config = dict(
    n_layer=14,
    d_model=128,
    n_head=4,
    n_kv_head=4,
    head_dim=32,
    d_mlp=512,
    vocab_size=17833,
    activation='squared_relu',
    norm='rmsnorm',
    norm_place='pre',
    norm_eps=1e-05,
    positions='rope',
    rope_base=121000.0,
    rope_fraction=1.0,
    qk_norm=False,
    attn_scale=0.177,
    bias='none',
    tie_embeddings='early',
    parallel_block=False,
    extras=['shifted keys', 'capped logits'],
    init='uniform',
    init_std_qkv=0.0411,
    init_std_o=0.0,
    init_std_up=0.0411,
    init_std_down=0.0,
    optimizer='muon_variant',
    lr=0.008,
    lr_mult_qkv=0.7,
    lr_mult_o=1.5,
    lr_mult_up=1.18,
    lr_mult_down=1.5,
    beta1=0.93,
    lr_head=0.0124,
    grad_clip=1.0,
    warmup_steps=200,
    schedule='wsd',
    decay_fraction=0.601,
    decay_shape='linear',
    final_lr_fraction=0.1,
    batch_tokens=16384,
    seq_len=1024,
    doc_mask=True,
    train_tokens=223500000,
    steps=13642,
    dataset='wikipedia_en',
)
Each number is 200 + 20 x the weight over its row's rms, rounded and kept within 0 to 999. Layers, rows and columns count from 0. The size before them is the row's rms in percent of the matrix's.

# up: layer 11 MLP up, 512x128, rms 0.286, rows 436-488, columns 0-63
# down: layer 11 MLP down (transposed), 512x128, rms 0.187, rows 436-487, columns 0-63
up436,088,217,199,185,220,212,229,230,210,200,198,200,175,185,185,221,195,200,244,208,199,191,208,213,198,187,204,241,174,191,201,193,201,227,206,178,191,176,189,204,174,214,215,214,245,217,180,175,195,189,219,211,232,164,222,231,209,219,228,176,198,189,199,187,222
down436,087,203,210,213,199,226,227,202,202,204,191,175,221,194,197,209,162,193,181,219,202,202,203,224,189,171,256,194,188,187,206,189,164,193,206,221,184,222,218,167,196,219,183,150,187,191,200,217,207,190,209,211,215,185,219,146,233,230,227,199,220,210,231,213,189
up437,098,199,214,226,178,196,160,232,200,237,224,235,192,197,196,191,216,233,210,228,230,161,174,215,176,208,209,219,181,234,232,200,208,210,224,215,204,204,232,206,179,200,231,215,210,178,196,248,213,200,185,167,180,174,203,194,238,189,208,201,208,206,164,161,177
down437,111,217,203,182,207,221,251,228,226,184,184,174,177,182,187,197,166,180,205,172,180,203,203,180,217,198,259,202,195,204,175,199,181,201,165,193,189,223,170,226,210,195,198,214,170,210,208,174,199,189,209,186,209,202,185,206,177,209,193,174,228,206,206,209,202
up438,103,196,223,186,194,200,175,242,160,189,210,156,198,205,204,191,211,232,233,199,178,213,174,216,191,203,208,239,193,183,214,245,230,185,191,198,195,200,166,180,182,177,183,175,193,207,186,224,184,211,219,194,168,230,204,216,190,258,223,188,182,207,231,203,214
down438,099,172,219,212,216,202,242,251,190,190,203,188,234,172,186,189,196,188,187,205,203,142,213,181,230,228,213,197,180,230,212,191,177,176,209,175,229,222,204,251,219,158,188,224,222,194,207,180,232,192,204,211,210,189,193,177,208,199,233,219,206,175,179,210,204
up439,107,207,210,218,212,209,192,208,204,205,188,187,193,221,219,201,189,188,192,191,181,179,191,193,183,195,198,205,208,224,207,206,209,174,190,206,200,234,196,172,181,171,195,241,232,235,206,197,222,157,180,200,202,193,214,234,164,221,173,213,264,224,187,199,185
down439,103,186,212,162,214,187,203,179,198,208,185,215,190,183,215,159,176,201,207,201,168,192,187,185,219,190,224,193,183,194,195,199,191,238,188,194,210,187,206,224,227,185,214,184,213,171,211,209,207,209,214,189,168,157,216,195,227,188,217,211,198,211,202,258,221
up440,099,158,214,219,202,190,152,211,189,199,201,193,217,196,222,172,210,204,213,178,205,198,153,244,236,198,218,187,166,165,214,190,194,206,231,159,212,189,190,211,186,192,218,174,180,182,200,223,213,226,198,185,201,212,195,206,185,239,207,197,187,181,183,191,162
down440,110,188,178,187,167,184,195,182,198,230,198,198,228,188,214,218,163,224,218,197,171,216,201,192,193,215,253,203,182,187,242,222,243,193,209,204,219,194,211,201,207,188,215,174,157,186,203,194,217,211,223,224,204,160,177,197,191,208,240,177,173,169,203,235,169
up441,099,200,192,172,208,199,204,139,223,187,243,200,211,178,208,181,169,232,195,186,204,155,213,201,214,205,194,202,202,217,208,220,206,190,203,224,174,189,159,212,174,200,187,189,196,189,200,199,203,154,212,200,204,193,245,181,215,180,222,152,257,170,220,220,180
down441,088,213,189,213,164,198,171,230,215,197,186,200,198,176,212,171,154,211,196,215,217,245,224,180,189,222,233,206,217,150,172,206,210,212,197,209,197,204,190,219,192,220,210,228,183,169,166,177,231,209,187,203,214,185,184,190,173,212,201,195,188,215,204,240,195
up442,112,191,199,197,220,193,157,183,166,201,194,178,200,201,186,194,196,243,197,224,208,159,232,170,198,203,220,209,186,194,187,202,198,221,186,182,227,172,198,190,237,165,208,217,216,225,189,192,186,170,212,194,203,159,215,183,181,172,205,223,197,187,201,234,217
down442,105,212,208,200,181,204,157,163,224,250,205,235,185,171,207,213,223,201,210,207,188,173,230,211,186,182,241,200,209,188,214,222,204,192,193,205,184,183,195,196,182,228,212,238,228,189,198,170,202,235,211,199,215,197,218,251,201,202,203,217,185,190,179,170,214
up443,099,190,195,158,197,192,187,185,187,217,192,203,200,201,180,172,185,189,185,193,202,209,212,185,187,179,173,195,212,205,219,179,201,200,180,215,188,200,172,209,190,178,176,223,198,190,210,227,201,167,241,246,195,244,209,239,181,214,203,263,189,199,191,219,184
down443,102,222,218,216,187,155,189,141,217,170,204,190,189,188,198,203,207,199,192,176,222,219,216,193,203,199,169,204,214,242,195,178,223,150,191,172,200,201,222,195,193,193,155,234,197,196,220,218,200,187,173,189,194,212,247,210,227,204,194,173,239,203,193,233,185
up444,093,191,179,198,226,183,205,210,218,199,211,236,232,232,205,202,195,219,214,200,188,183,242,212,216,191,226,177,231,225,183,198,211,218,156,239,210,173,167,188,189,180,208,193,221,195,212,161,173,164,174,182,180,206,186,199,215,197,210,192,225,164,221,181,185
down444,106,218,195,206,192,194,172,234,187,222,235,204,203,201,216,191,209,196,215,217,196,186,266,165,217,207,194,210,185,213,200,202,184,206,213,182,188,234,205,176,214,208,224,231,176,179,205,214,223,191,203,193,180,219,193,220,155,179,199,208,192,173,179,195,167
up445,099,179,180,185,239,200,185,199,189,198,207,178,208,207,192,211,207,244,202,224,206,209,187,197,165,202,217,193,223,230,239,223,213,206,222,225,195,206,183,224,216,140,211,198,181,209,220,215,222,174,160,208,170,187,213,187,177,176,224,156,214,186,184,219,194
down445,108,206,216,208,185,197,223,176,180,196,211,172,193,218,208,168,159,222,183,179,239,184,201,208,197,231,232,193,169,249,215,216,167,247,201,192,220,188,218,158,202,156,202,218,192,228,187,208,171,200,187,205,198,197,202,152,231,196,211,189,209,197,223,206,224
up446,096,190,202,162,203,216,188,225,230,228,194,207,220,212,148,181,188,217,210,219,194,163,209,187,185,201,233,162,167,179,195,192,175,227,215,179,181,197,185,209,198,201,184,216,192,200,237,197,207,187,218,250,218,207,215,166,197,180,211,214,190,203,191,186,227
down446,092,181,171,234,218,198,214,166,206,211,217,164,204,153,213,179,201,203,175,201,206,166,232,189,190,172,211,234,196,174,182,184,199,184,193,209,180,190,219,198,150,165,209,205,193,211,177,179,205,198,164,155,191,223,190,199,230,197,210,219,175,196,161,182,231
up447,095,206,189,212,212,194,191,186,232,179,170,227,199,229,177,159,184,227,225,194,160,180,179,196,209,195,179,219,239,231,219,181,190,209,203,179,203,188,169,241,214,201,175,165,190,190,221,199,211,205,183,217,188,209,191,239,205,193,202,220,189,221,215,221,182
down447,109,175,197,208,173,212,212,151,198,184,211,221,207,222,235,223,158,188,220,190,201,238,199,203,177,176,229,223,217,199,206,226,174,196,204,187,176,210,214,188,189,236,189,194,215,184,198,199,187,199,209,208,217,198,184,230,232,205,185,190,222,228,189,196,173
up448,107,206,224,177,210,208,205,209,187,194,158,216,167,216,220,182,186,215,205,187,183,205,179,194,237,165,205,209,226,208,249,198,171,207,219,192,215,205,177,187,221,163,157,191,194,216,159,182,241,214,226,216,185,235,191,192,208,205,209,209,187,213,194,220,181
down448,110,193,203,208,213,236,223,234,189,191,214,183,219,213,211,202,224,202,200,188,189,170,202,202,194,192,211,216,202,175,195,214,209,167,188,219,194,218,233,222,215,205,177,197,207,163,162,214,213,174,196,220,195,223,217,201,222,172,162,189,192,150,205,136,206
up449,135,221,183,159,160,229,188,216,195,208,197,196,193,220,225,175,207,226,183,215,196,200,178,170,160,245,178,174,218,208,228,173,208,216,197,197,227,214,184,197,196,220,178,197,192,170,198,211,156,201,182,243,200,214,221,183,218,202,240,198,176,197,239,203,195
down449,119,168,205,177,218,211,178,203,195,209,180,193,217,236,146,187,208,213,200,192,223,225,169,198,192,196,229,215,190,219,189,168,214,181,194,189,218,180,215,196,183,207,179,190,174,194,199,186,212,222,217,200,218,179,235,174,179,197,175,194,218,165,216,232,242
up450,093,196,200,195,193,214,197,245,189,203,170,225,179,185,194,210,219,204,224,219,171,161,231,183,216,196,182,204,212,183,187,177,196,219,169,196,202,219,190,235,205,218,210,230,210,195,209,202,195,215,207,237,189,201,219,209,223,238,184,203,225,188,224,197,214
down450,094,221,204,227,192,195,219,181,192,195,226,177,197,224,220,211,165,187,170,193,228,176,171,247,180,219,243,192,169,219,232,169,204,193,216,200,172,205,196,196,191,212,212,185,213,195,217,190,221,164,219,201,205,203,171,180,206,193,212,207,179,195,186,201,224
up451,093,183,185,201,194,180,191,193,203,210,222,196,176,194,218,200,209,208,185,179,191,188,207,212,206,173,180,207,209,180,212,190,262,180,192,214,171,194,196,212,212,195,187,173,176,204,212,241,209,189,196,181,220,136,164,173,193,242,196,186,208,222,203,201,227
down451,111,186,176,203,210,219,225,166,219,195,192,200,187,188,210,212,222,212,187,206,190,207,175,202,206,220,243,183,195,200,220,166,211,211,216,232,214,154,185,220,188,230,198,148,189,192,201,169,192,212,227,218,183,179,196,209,206,217,170,226,211,194,187,208,224
up452,121,191,241,199,172,170,190,214,199,188,167,194,196,217,193,217,177,197,208,187,173,222,208,214,227,198,203,196,226,206,202,176,200,215,200,189,195,212,220,176,241,182,216,162,197,219,204,197,229,152,206,228,208,217,199,206,225,207,180,199,197,216,191,211,189
down452,106,208,181,169,189,163,216,202,235,201,209,188,216,200,178,185,225,183,247,176,203,180,204,209,192,171,186,177,172,192,207,177,145,204,163,206,238,170,156,212,199,193,221,217,185,206,186,204,203,210,161,184,199,184,237,222,227,183,232,194,190,174,208,208,187
up453,097,215,187,207,199,178,204,198,186,192,206,182,218,215,193,191,212,203,209,200,219,226,206,245,199,205,244,185,200,181,192,216,195,211,212,184,222,183,213,187,214,177,233,203,228,215,178,253,221,216,204,207,232,225,208,230,203,192,215,187,172,179,178,152,197
down453,098,197,220,195,211,226,229,202,194,192,183,204,173,204,208,190,215,176,198,179,200,236,205,186,225,174,139,204,227,201,192,205,218,170,196,197,187,221,190,222,175,218,191,204,204,178,207,191,205,218,184,195,176,195,198,167,229,177,230,187,205,181,216,216,220
up454,097,182,225,194,203,204,188,205,214,208,187,196,201,193,204,189,169,220,184,201,181,193,179,182,170,209,201,222,194,217,173,193,166,199,200,207,203,194,190,197,140,234,193,211,198,220,199,202,171,208,204,214,221,175,216,196,204,197,189,194,180,188,225,182,238
down454,098,230,202,188,202,207,225,214,184,206,231,207,213,199,189,187,218,196,196,184,185,162,199,205,198,207,224,220,226,206,220,214,218,213,225,221,173,197,191,170,199,156,211,205,209,191,201,191,243,160,196,207,177,173,179,218,198,172,211,222,201,194,197,186,189
up455,081,200,147,194,160,192,219,215,201,188,186,191,225,179,183,227,187,214,255,186,184,211,196,166,207,194,204,193,220,165,194,199,190,194,196,188,184,228,178,201,186,225,237,169,232,217,208,176,209,203,237,206,204,218,231,229,167,207,202,188,239,219,235,192,211
down455,075,229,206,181,199,195,164,188,193,177,204,204,168,206,194,169,173,232,177,210,202,201,183,176,149,239,210,169,208,211,183,213,206,194,187,186,191,178,190,172,182,180,197,200,217,206,175,201,198,179,207,213,194,196,207,174,198,154,236,167,216,175,225,179,213
up456,103,198,196,223,217,182,219,211,189,204,217,196,215,177,207,206,186,209,219,225,224,225,171,205,154,202,149,193,233,211,180,196,199,220,200,222,236,217,182,196,205,190,208,194,168,193,248,203,190,214,189,196,164,194,208,178,198,203,230,173,199,228,215,211,198
down456,130,186,210,186,172,166,187,213,190,186,196,190,197,212,191,233,176,187,223,191,214,274,216,200,196,165,131,206,186,212,162,213,202,183,200,190,198,234,215,186,228,208,199,193,202,164,185,201,176,217,205,200,197,212,205,213,224,215,218,221,181,178,179,216,183
up457,091,177,234,218,239,182,218,178,170,195,189,174,177,232,172,164,184,204,225,197,198,210,192,184,207,202,182,191,215,214,155,200,231,198,243,160,179,208,172,191,189,221,218,196,193,189,198,202,198,162,189,215,167,202,230,229,225,193,216,222,207,176,230,206,172
down457,099,186,152,209,200,185,195,204,216,203,173,201,199,191,223,231,199,205,186,208,187,274,156,205,200,206,155,204,205,208,193,187,187,211,179,198,186,219,194,209,201,212,184,203,226,219,192,183,186,195,174,211,223,179,171,161,187,188,162,208,233,199,197,194,217
up458,095,241,222,200,174,207,185,244,192,219,179,171,204,210,192,207,212,225,220,183,211,176,213,211,238,209,218,227,181,213,193,222,165,184,194,189,186,183,194,210,215,208,228,189,191,232,240,201,220,149,186,190,196,201,184,218,203,196,233,221,201,218,188,192,204
down458,100,212,224,222,171,205,202,197,188,218,230,228,247,205,215,203,195,205,215,203,211,203,187,224,182,219,188,187,172,196,235,211,187,193,211,173,212,184,198,214,192,227,221,164,202,204,204,158,165,217,241,205,190,205,227,203,159,201,213,208,192,197,184,201,209
up459,100,198,177,209,186,207,194,206,219,212,190,166,191,211,166,162,183,156,192,222,196,213,178,203,213,224,199,163,212,219,188,164,244,213,214,195,202,201,206,198,203,181,257,219,188,181,178,207,182,190,193,215,190,204,173,245,204,206,209,177,195,215,227,211,211
down459,112,186,213,220,190,229,179,216,212,186,193,186,161,165,179,187,176,185,215,213,234,261,142,183,201,184,163,234,213,224,218,211,206,198,203,193,191,228,188,174,177,206,192,202,194,187,209,209,195,220,202,219,229,202,213,217,210,187,184,183,187,215,193,224,212
up460,087,193,228,222,184,199,209,189,172,208,226,196,173,198,194,222,182,199,177,240,203,207,192,196,159,227,182,203,204,216,183,202,216,201,175,240,207,229,228,190,219,203,200,181,164,217,205,190,196,214,192,180,210,226,198,203,171,191,223,201,218,207,208,226,169
down460,085,184,190,222,188,174,190,233,210,227,195,222,184,201,204,215,187,223,183,200,211,227,226,202,181,194,200,189,222,171,194,214,163,192,203,200,174,209,229,192,244,166,170,177,188,205,182,180,203,169,172,208,197,214,232,216,182,244,205,212,187,216,210,181,220
up461,110,230,198,177,216,196,178,160,194,214,179,215,204,206,188,224,211,193,172,207,184,151,202,206,205,199,204,168,172,198,210,205,186,191,195,203,201,186,220,227,224,192,185,171,193,203,175,190,208,207,187,205,198,207,221,193,181,218,192,230,210,202,244,168,171
down461,101,178,235,216,215,164,206,187,178,211,210,197,198,171,191,194,250,172,240,178,228,204,216,185,226,223,131,196,181,182,199,176,225,190,186,194,225,167,191,227,183,223,163,201,212,208,206,199,208,232,201,189,185,182,194,183,188,212,165,227,227,190,178,219,192
up462,087,192,210,165,199,181,201,179,203,214,201,209,220,197,219,191,198,188,219,219,187,178,204,182,243,209,143,231,212,203,185,191,214,222,200,228,195,192,176,230,209,195,209,195,192,199,216,198,183,180,177,217,224,197,216,210,233,204,223,195,204,195,204,195,186
down462,095,208,199,180,223,203,181,210,208,186,161,195,185,205,198,225,189,203,230,207,199,263,198,213,176,228,159,219,188,214,185,175,233,200,168,211,253,177,197,198,167,212,208,195,215,209,219,211,215,180,185,179,187,212,229,221,216,199,174,212,191,176,238,188,214
up463,098,183,200,216,183,208,160,213,227,216,201,183,197,194,190,215,220,240,192,211,192,196,177,233,190,208,158,200,219,182,187,198,218,182,207,231,181,203,189,176,220,214,213,208,209,235,243,194,188,206,181,210,192,204,188,198,227,193,163,210,215,189,234,228,191
down463,104,197,187,209,192,203,203,168,193,198,214,246,195,172,196,213,201,226,227,198,212,202,172,179,206,195,223,218,203,219,203,193,202,224,190,241,190,217,207,215,191,192,172,184,197,178,179,203,198,181,193,218,217,219,216,184,234,178,186,221,188,196,190,198,202
up464,090,176,198,216,157,171,174,205,218,191,237,184,193,206,184,198,178,193,232,199,170,235,204,206,192,210,199,186,197,184,186,186,205,174,219,182,200,176,225,168,217,220,229,191,179,192,200,244,168,164,206,196,212,210,193,182,183,195,215,205,196,204,187,219,159
down464,097,203,241,199,197,189,221,191,199,204,207,138,186,202,206,182,172,216,226,195,200,193,210,187,154,213,244,151,202,172,206,218,199,195,204,180,219,206,155,197,186,175,198,191,222,196,182,194,176,228,216,174,215,172,172,210,183,181,222,182,184,208,217,216,218
up465,102,210,218,193,189,198,197,197,178,211,198,197,225,191,209,183,230,176,200,204,223,162,175,209,238,189,211,214,183,191,200,186,208,219,236,191,204,203,182,168,209,211,215,207,154,194,244,235,200,179,196,200,165,189,206,166,191,180,182,220,207,216,213,193,187
down465,099,185,239,201,189,209,199,194,228,191,177,210,208,216,191,220,207,166,186,192,184,184,219,219,190,231,232,217,208,170,208,174,203,195,214,166,221,193,212,198,199,212,226,208,212,195,225,198,207,222,209,176,212,212,206,203,223,242,194,173,144,207,185,183,191
up466,097,198,191,168,192,217,213,206,206,188,190,219,216,175,173,216,188,212,195,216,182,180,183,176,195,205,195,196,216,178,221,205,215,176,207,187,184,205,213,198,181,241,209,177,217,215,220,249,193,210,175,215,146,199,185,203,183,230,179,203,241,220,216,178,177
down466,100,179,194,227,205,176,231,205,214,208,157,201,199,190,187,235,209,210,183,196,184,184,184,166,216,194,210,197,166,183,237,188,202,188,203,172,200,206,205,228,180,170,208,174,213,224,163,190,183,201,201,202,225,211,202,191,165,199,211,216,219,170,231,187,214
up467,097,191,198,211,195,176,177,221,209,187,202,187,229,218,231,193,225,169,218,205,200,202,182,210,261,167,203,232,203,224,213,210,201,235,198,180,206,159,197,204,196,205,217,197,211,194,192,187,218,177,188,215,192,206,193,190,158,183,211,215,191,210,212,216,196
down467,100,206,191,211,206,214,201,162,169,213,216,214,194,200,188,227,215,225,204,206,202,145,177,208,179,217,180,193,221,227,196,184,197,222,217,167,193,213,207,159,171,193,207,205,173,153,158,218,202,206,209,214,206,210,249,184,198,193,206,207,227,184,209,244,164
up468,104,184,212,194,185,191,182,196,174,176,205,210,191,165,176,205,212,193,198,220,186,177,179,216,196,212,225,179,204,195,221,202,196,248,195,216,223,229,220,244,159,218,185,200,179,179,203,207,196,178,170,218,220,185,258,214,195,207,198,156,187,180,220,189,210
down468,104,222,188,205,208,205,224,249,192,190,200,215,186,207,174,227,209,184,183,214,209,233,215,210,209,216,248,221,190,195,215,182,202,166,204,172,188,220,163,211,210,159,170,221,237,212,212,203,173,216,183,204,197,223,149,184,224,210,169,192,232,205,215,190,220
up469,100,194,196,209,184,203,196,174,212,208,169,219,167,227,200,203,235,189,196,198,208,154,221,186,193,239,216,185,214,172,224,162,220,226,164,184,224,205,196,209,187,177,178,180,169,225,212,208,148,182,177,215,216,177,206,168,190,218,191,220,205,200,229,194,200
down469,092,172,199,248,199,154,204,221,202,194,242,209,213,204,182,257,181,192,241,202,220,216,225,200,176,202,275,178,201,200,194,210,203,198,195,214,190,233,192,202,209,213,197,225,205,183,194,209,201,248,221,201,190,189,220,217,175,192,224,197,204,187,186,182,199
up470,091,183,196,208,196,191,208,187,141,200,191,218,180,194,213,213,189,210,205,171,212,223,183,218,206,174,195,248,182,197,205,216,188,181,177,209,177,228,199,186,238,201,202,242,178,225,229,201,200,151,188,185,234,197,230,201,178,189,220,218,226,216,168,159,195
down470,096,213,173,224,203,216,198,220,221,186,195,200,193,181,169,213,195,215,211,225,160,223,201,172,157,187,253,201,187,205,186,207,208,174,210,200,227,224,185,196,206,217,207,228,235,183,186,155,212,202,169,238,173,205,194,166,172,228,178,214,218,180,201,196,211
up471,103,206,169,233,189,256,205,172,217,198,207,191,195,224,218,229,181,230,196,190,197,206,185,204,220,236,209,196,186,205,193,203,214,236,213,182,227,201,163,246,185,195,205,188,199,229,218,212,203,213,182,235,230,229,238,209,219,204,212,156,199,177,241,164,209
down471,090,197,211,222,201,167,157,199,203,185,195,198,203,182,192,218,196,178,204,165,211,211,222,210,224,210,217,245,187,181,194,181,193,191,209,217,204,195,188,216,156,210,197,199,224,213,215,216,201,232,170,161,180,171,247,189,214,174,228,227,225,203,194,207,195
up472,097,170,204,192,199,177,205,202,254,173,165,177,193,177,189,188,190,211,196,222,189,197,223,223,188,209,179,188,215,188,178,179,175,196,212,185,203,183,225,216,229,213,234,227,189,178,182,213,196,185,195,197,196,173,204,205,211,226,231,214,195,186,210,161,210
down472,089,206,200,240,176,188,198,234,189,196,211,185,202,204,165,182,205,162,226,204,188,214,189,192,245,171,240,201,200,176,212,188,196,192,182,164,220,156,216,182,199,206,258,185,183,213,198,172,219,219,214,174,175,198,181,202,205,212,205,211,181,170,214,198,186
up473,115,195,201,191,179,209,187,234,206,202,205,226,187,179,184,221,192,222,192,214,203,187,185,185,198,174,190,161,175,167,196,203,221,202,207,232,214,172,190,193,207,194,220,163,223,209,215,219,238,193,208,145,202,231,181,216,210,182,197,212,178,196,201,202,168
down473,113,177,201,211,169,202,239,209,189,183,179,188,199,202,209,172,213,214,164,190,213,159,230,149,235,197,211,200,197,205,219,159,211,178,209,171,180,186,191,189,191,216,219,228,207,193,210,207,231,176,186,206,221,205,179,197,184,220,175,208,192,196,197,178,173
up474,115,204,217,178,239,153,209,197,189,196,215,199,223,199,217,217,179,166,174,185,169,177,234,208,196,225,186,230,186,239,197,200,219,179,179,208,195,215,190,204,184,187,222,175,215,225,164,209,190,195,209,203,190,196,210,175,203,195,224,185,226,209,207,228,196
down474,104,217,194,204,189,239,215,217,187,215,218,219,196,196,185,214,215,199,213,163,195,212,219,214,203,224,200,213,220,178,183,176,199,203,201,176,227,180,188,247,200,213,176,165,168,202,216,183,190,199,230,216,219,177,177,180,175,224,202,218,183,185,184,210,183
up475,100,194,189,198,215,190,227,197,267,204,210,177,194,193,181,154,198,209,203,221,184,150,206,156,211,209,209,203,192,224,180,226,180,226,230,177,180,199,205,233,207,204,204,221,225,187,198,226,221,195,193,222,187,189,191,187,213,200,233,211,198,191,235,205,154
down475,101,214,197,185,215,236,202,198,182,206,197,219,193,183,211,185,219,211,216,214,200,173,202,201,182,211,284,216,200,176,212,206,211,220,190,185,232,203,226,193,187,212,213,224,171,233,198,222,211,219,185,184,167,151,211,218,198,196,201,217,195,152,209,194,235
up476,082,213,183,229,217,198,187,211,176,185,200,209,208,216,209,208,204,229,216,225,216,211,206,244,183,210,202,224,190,220,199,218,181,206,205,203,204,198,173,246,219,199,225,176,184,189,214,184,193,194,178,245,220,210,209,212,204,220,167,203,205,191,206,214,236
down476,085,196,186,203,208,204,202,199,230,212,223,196,206,201,184,205,185,198,216,247,173,178,215,194,204,187,201,196,142,197,191,186,201,192,192,186,171,208,209,192,148,254,203,218,237,200,177,233,211,186,225,149,179,192,207,185,186,183,182,206,189,226,220,208,176
up477,134,223,232,191,220,175,196,175,192,227,216,197,179,209,200,154,195,216,186,226,200,161,199,185,174,223,189,191,172,162,211,183,211,225,205,204,208,216,216,209,191,167,200,197,218,195,177,208,188,194,176,185,188,225,180,202,200,218,237,196,175,194,211,236,211
down477,123,232,187,259,194,198,219,169,206,214,207,240,211,197,213,197,213,197,204,213,202,187,186,230,162,216,233,197,199,171,203,208,208,184,207,209,232,217,233,196,217,196,188,215,214,200,175,199,199,196,202,185,196,211,179,186,243,185,211,165,217,197,211,246,157
up478,104,204,223,215,200,193,210,216,181,223,211,234,180,165,207,214,206,187,200,202,238,221,200,216,192,211,180,163,218,212,170,201,178,241,217,189,221,211,191,180,238,184,172,201,177,198,210,192,195,178,213,213,164,153,224,203,175,220,188,196,191,170,185,190,196
down478,119,222,228,174,232,215,210,220,185,199,223,228,208,192,182,195,186,190,210,197,192,195,194,166,216,202,157,210,193,189,225,261,170,197,197,182,211,193,195,217,221,217,214,164,199,195,225,213,187,171,181,209,162,182,209,201,214,225,222,165,189,191,214,162,187
up479,080,183,221,196,219,210,224,178,222,223,222,221,186,203,157,169,174,212,225,236,218,183,200,217,186,220,214,176,198,186,212,212,189,209,215,182,211,182,210,236,214,225,189,194,228,196,182,221,235,223,175,208,196,159,216,205,245,141,228,209,190,182,214,195,213
down479,085,206,180,184,204,188,210,223,175,195,212,198,244,200,234,199,184,175,211,197,183,217,190,189,210,167,257,188,192,220,170,158,219,191,214,197,198,216,173,178,176,218,203,208,169,182,208,181,195,189,209,180,204,201,202,159,168,252,216,199,203,230,185,200,178
up480,100,214,195,178,179,176,221,202,232,201,176,206,213,190,206,224,197,206,187,187,188,192,210,200,163,196,235,203,221,217,209,132,214,218,224,156,209,206,210,227,200,208,221,208,220,189,185,197,189,189,228,211,185,224,188,242,171,210,222,211,190,190,205,184,180
down480,102,187,208,173,204,227,203,178,158,213,200,160,192,216,177,175,203,181,195,187,195,232,215,215,217,208,291,221,177,211,181,241,181,193,179,233,164,215,207,200,190,158,204,204,190,221,213,197,182,206,217,206,227,194,191,192,195,227,175,175,181,182,206,178,223
up481,086,187,197,236,207,206,174,210,228,201,205,186,210,230,224,203,209,201,220,211,180,233,218,207,220,213,205,219,205,200,170,219,191,194,187,212,206,250,165,189,166,159,223,204,188,182,208,231,223,228,214,209,199,208,208,221,229,173,209,217,201,200,188,197,192
down481,095,248,168,190,193,192,219,230,186,205,203,197,187,186,169,214,185,213,205,202,215,125,239,176,164,214,221,195,180,202,212,221,181,204,205,164,223,186,201,192,204,236,197,213,221,235,171,204,185,176,221,204,211,213,169,155,178,183,194,214,222,192,223,208,198
up482,120,209,206,199,233,193,181,228,232,215,184,199,213,206,195,219,219,206,209,235,177,212,204,207,198,207,179,154,185,234,196,214,200,193,181,212,215,217,159,208,200,180,223,210,168,207,213,200,214,222,213,232,208,176,205,235,182,193,189,196,184,249,179,209,177
down482,128,224,233,205,187,244,210,213,192,255,223,207,211,177,212,177,191,216,190,198,200,212,184,213,219,231,208,224,187,239,216,232,177,174,194,199,197,182,162,240,198,224,198,193,210,181,200,202,200,241,207,226,202,194,213,211,203,201,182,201,192,219,195,229,213
up483,105,181,199,200,173,195,168,171,196,192,198,193,213,220,244,214,200,221,193,211,219,187,226,177,220,185,174,181,189,225,213,197,267,228,183,195,202,197,196,207,193,233,229,231,184,201,227,225,178,201,212,216,192,245,180,233,216,236,186,166,201,195,208,165,192
down483,098,156,181,187,216,209,248,171,173,177,195,189,187,207,195,224,196,206,200,196,196,217,245,165,191,217,210,214,189,215,188,189,179,199,186,195,175,240,184,229,187,201,214,219,173,186,230,221,197,157,203,166,172,197,220,198,219,220,230,213,161,186,192,179,157
up484,093,149,171,205,223,197,164,224,198,202,194,223,195,186,195,184,179,186,191,170,207,210,196,204,187,168,185,193,182,235,230,199,207,182,228,189,162,209,203,199,195,190,228,197,202,200,215,170,183,259,208,169,198,193,227,185,178,189,164,224,209,209,208,225,197
down484,093,176,167,211,173,207,196,189,194,208,195,218,243,181,225,186,209,207,169,201,209,237,198,186,194,204,195,212,195,223,192,172,253,191,177,211,205,197,200,192,166,184,232,189,175,181,212,214,173,186,196,188,186,195,215,176,204,184,199,229,252,190,199,195,176
up485,091,219,187,225,195,207,199,152,213,239,229,245,223,174,168,228,210,204,200,194,229,171,215,180,183,197,209,180,222,236,216,195,209,202,204,216,199,219,253,213,211,217,232,187,193,214,196,202,213,247,193,228,204,209,211,255,200,170,210,226,210,202,208,198,184
down485,100,210,191,187,193,182,203,217,213,189,175,192,229,211,222,210,190,198,184,205,185,190,201,193,187,188,191,194,211,202,194,205,215,229,175,207,229,191,195,207,191,194,189,205,183,149,192,220,233,189,202,180,232,211,171,216,181,181,210,186,189,203,176,178,196
up486,092,174,218,202,197,183,180,220,174,171,217,210,217,180,178,205,205,194,174,201,189,227,189,195,226,193,189,203,183,222,194,216,213,177,202,215,179,214,195,198,168,203,219,213,189,187,171,182,181,221,210,236,215,195,216,246,174,192,182,210,189,179,197,196,194
down486,095,229,170,208,183,166,245,186,214,168,200,194,192,218,226,202,180,199,227,200,196,197,179,208,182,215,218,179,240,210,187,174,181,214,190,227,207,165,248,186,222,170,201,184,202,195,206,194,145,162,205,206,204,156,187,173,209,187,201,198,220,238,178,190,219
up487,096,209,187,231,205,188,198,162,195,225,183,221,198,191,191,174,197,205,186,216,196,198,198,185,192,277,183,216,212,209,207,216,191,220,261,221,203,179,164,197,206,227,241,185,227,200,201,192,162,202,230,223,199,162,221,181,177,210,191,178,198,194,231,190,199
down487,086,183,185,226,206,178,195,207,212,216,146,175,172,208,165,176,216,200,179,211,226,227,200,188,191,185,205,212,180,214,173,179,189,230,216,206,208,210,155,188,193,197,219,166,212,182,198,185,196,199,219,191,209,196,201,216,216,207,216,196,198,187,207,199,207
up488,107,203,202,223,194,167,207,185,189,182,234,195,217,210,206,199,184,201,141,199,200,237,216,247,163,208,192,171,216,197,197,214,177,223,194,240,206,215,218,231,226,231,195,201,218,169,230,188,204,174,204,233,198,192,210,198,149,202,214,197,163,178,196,193,172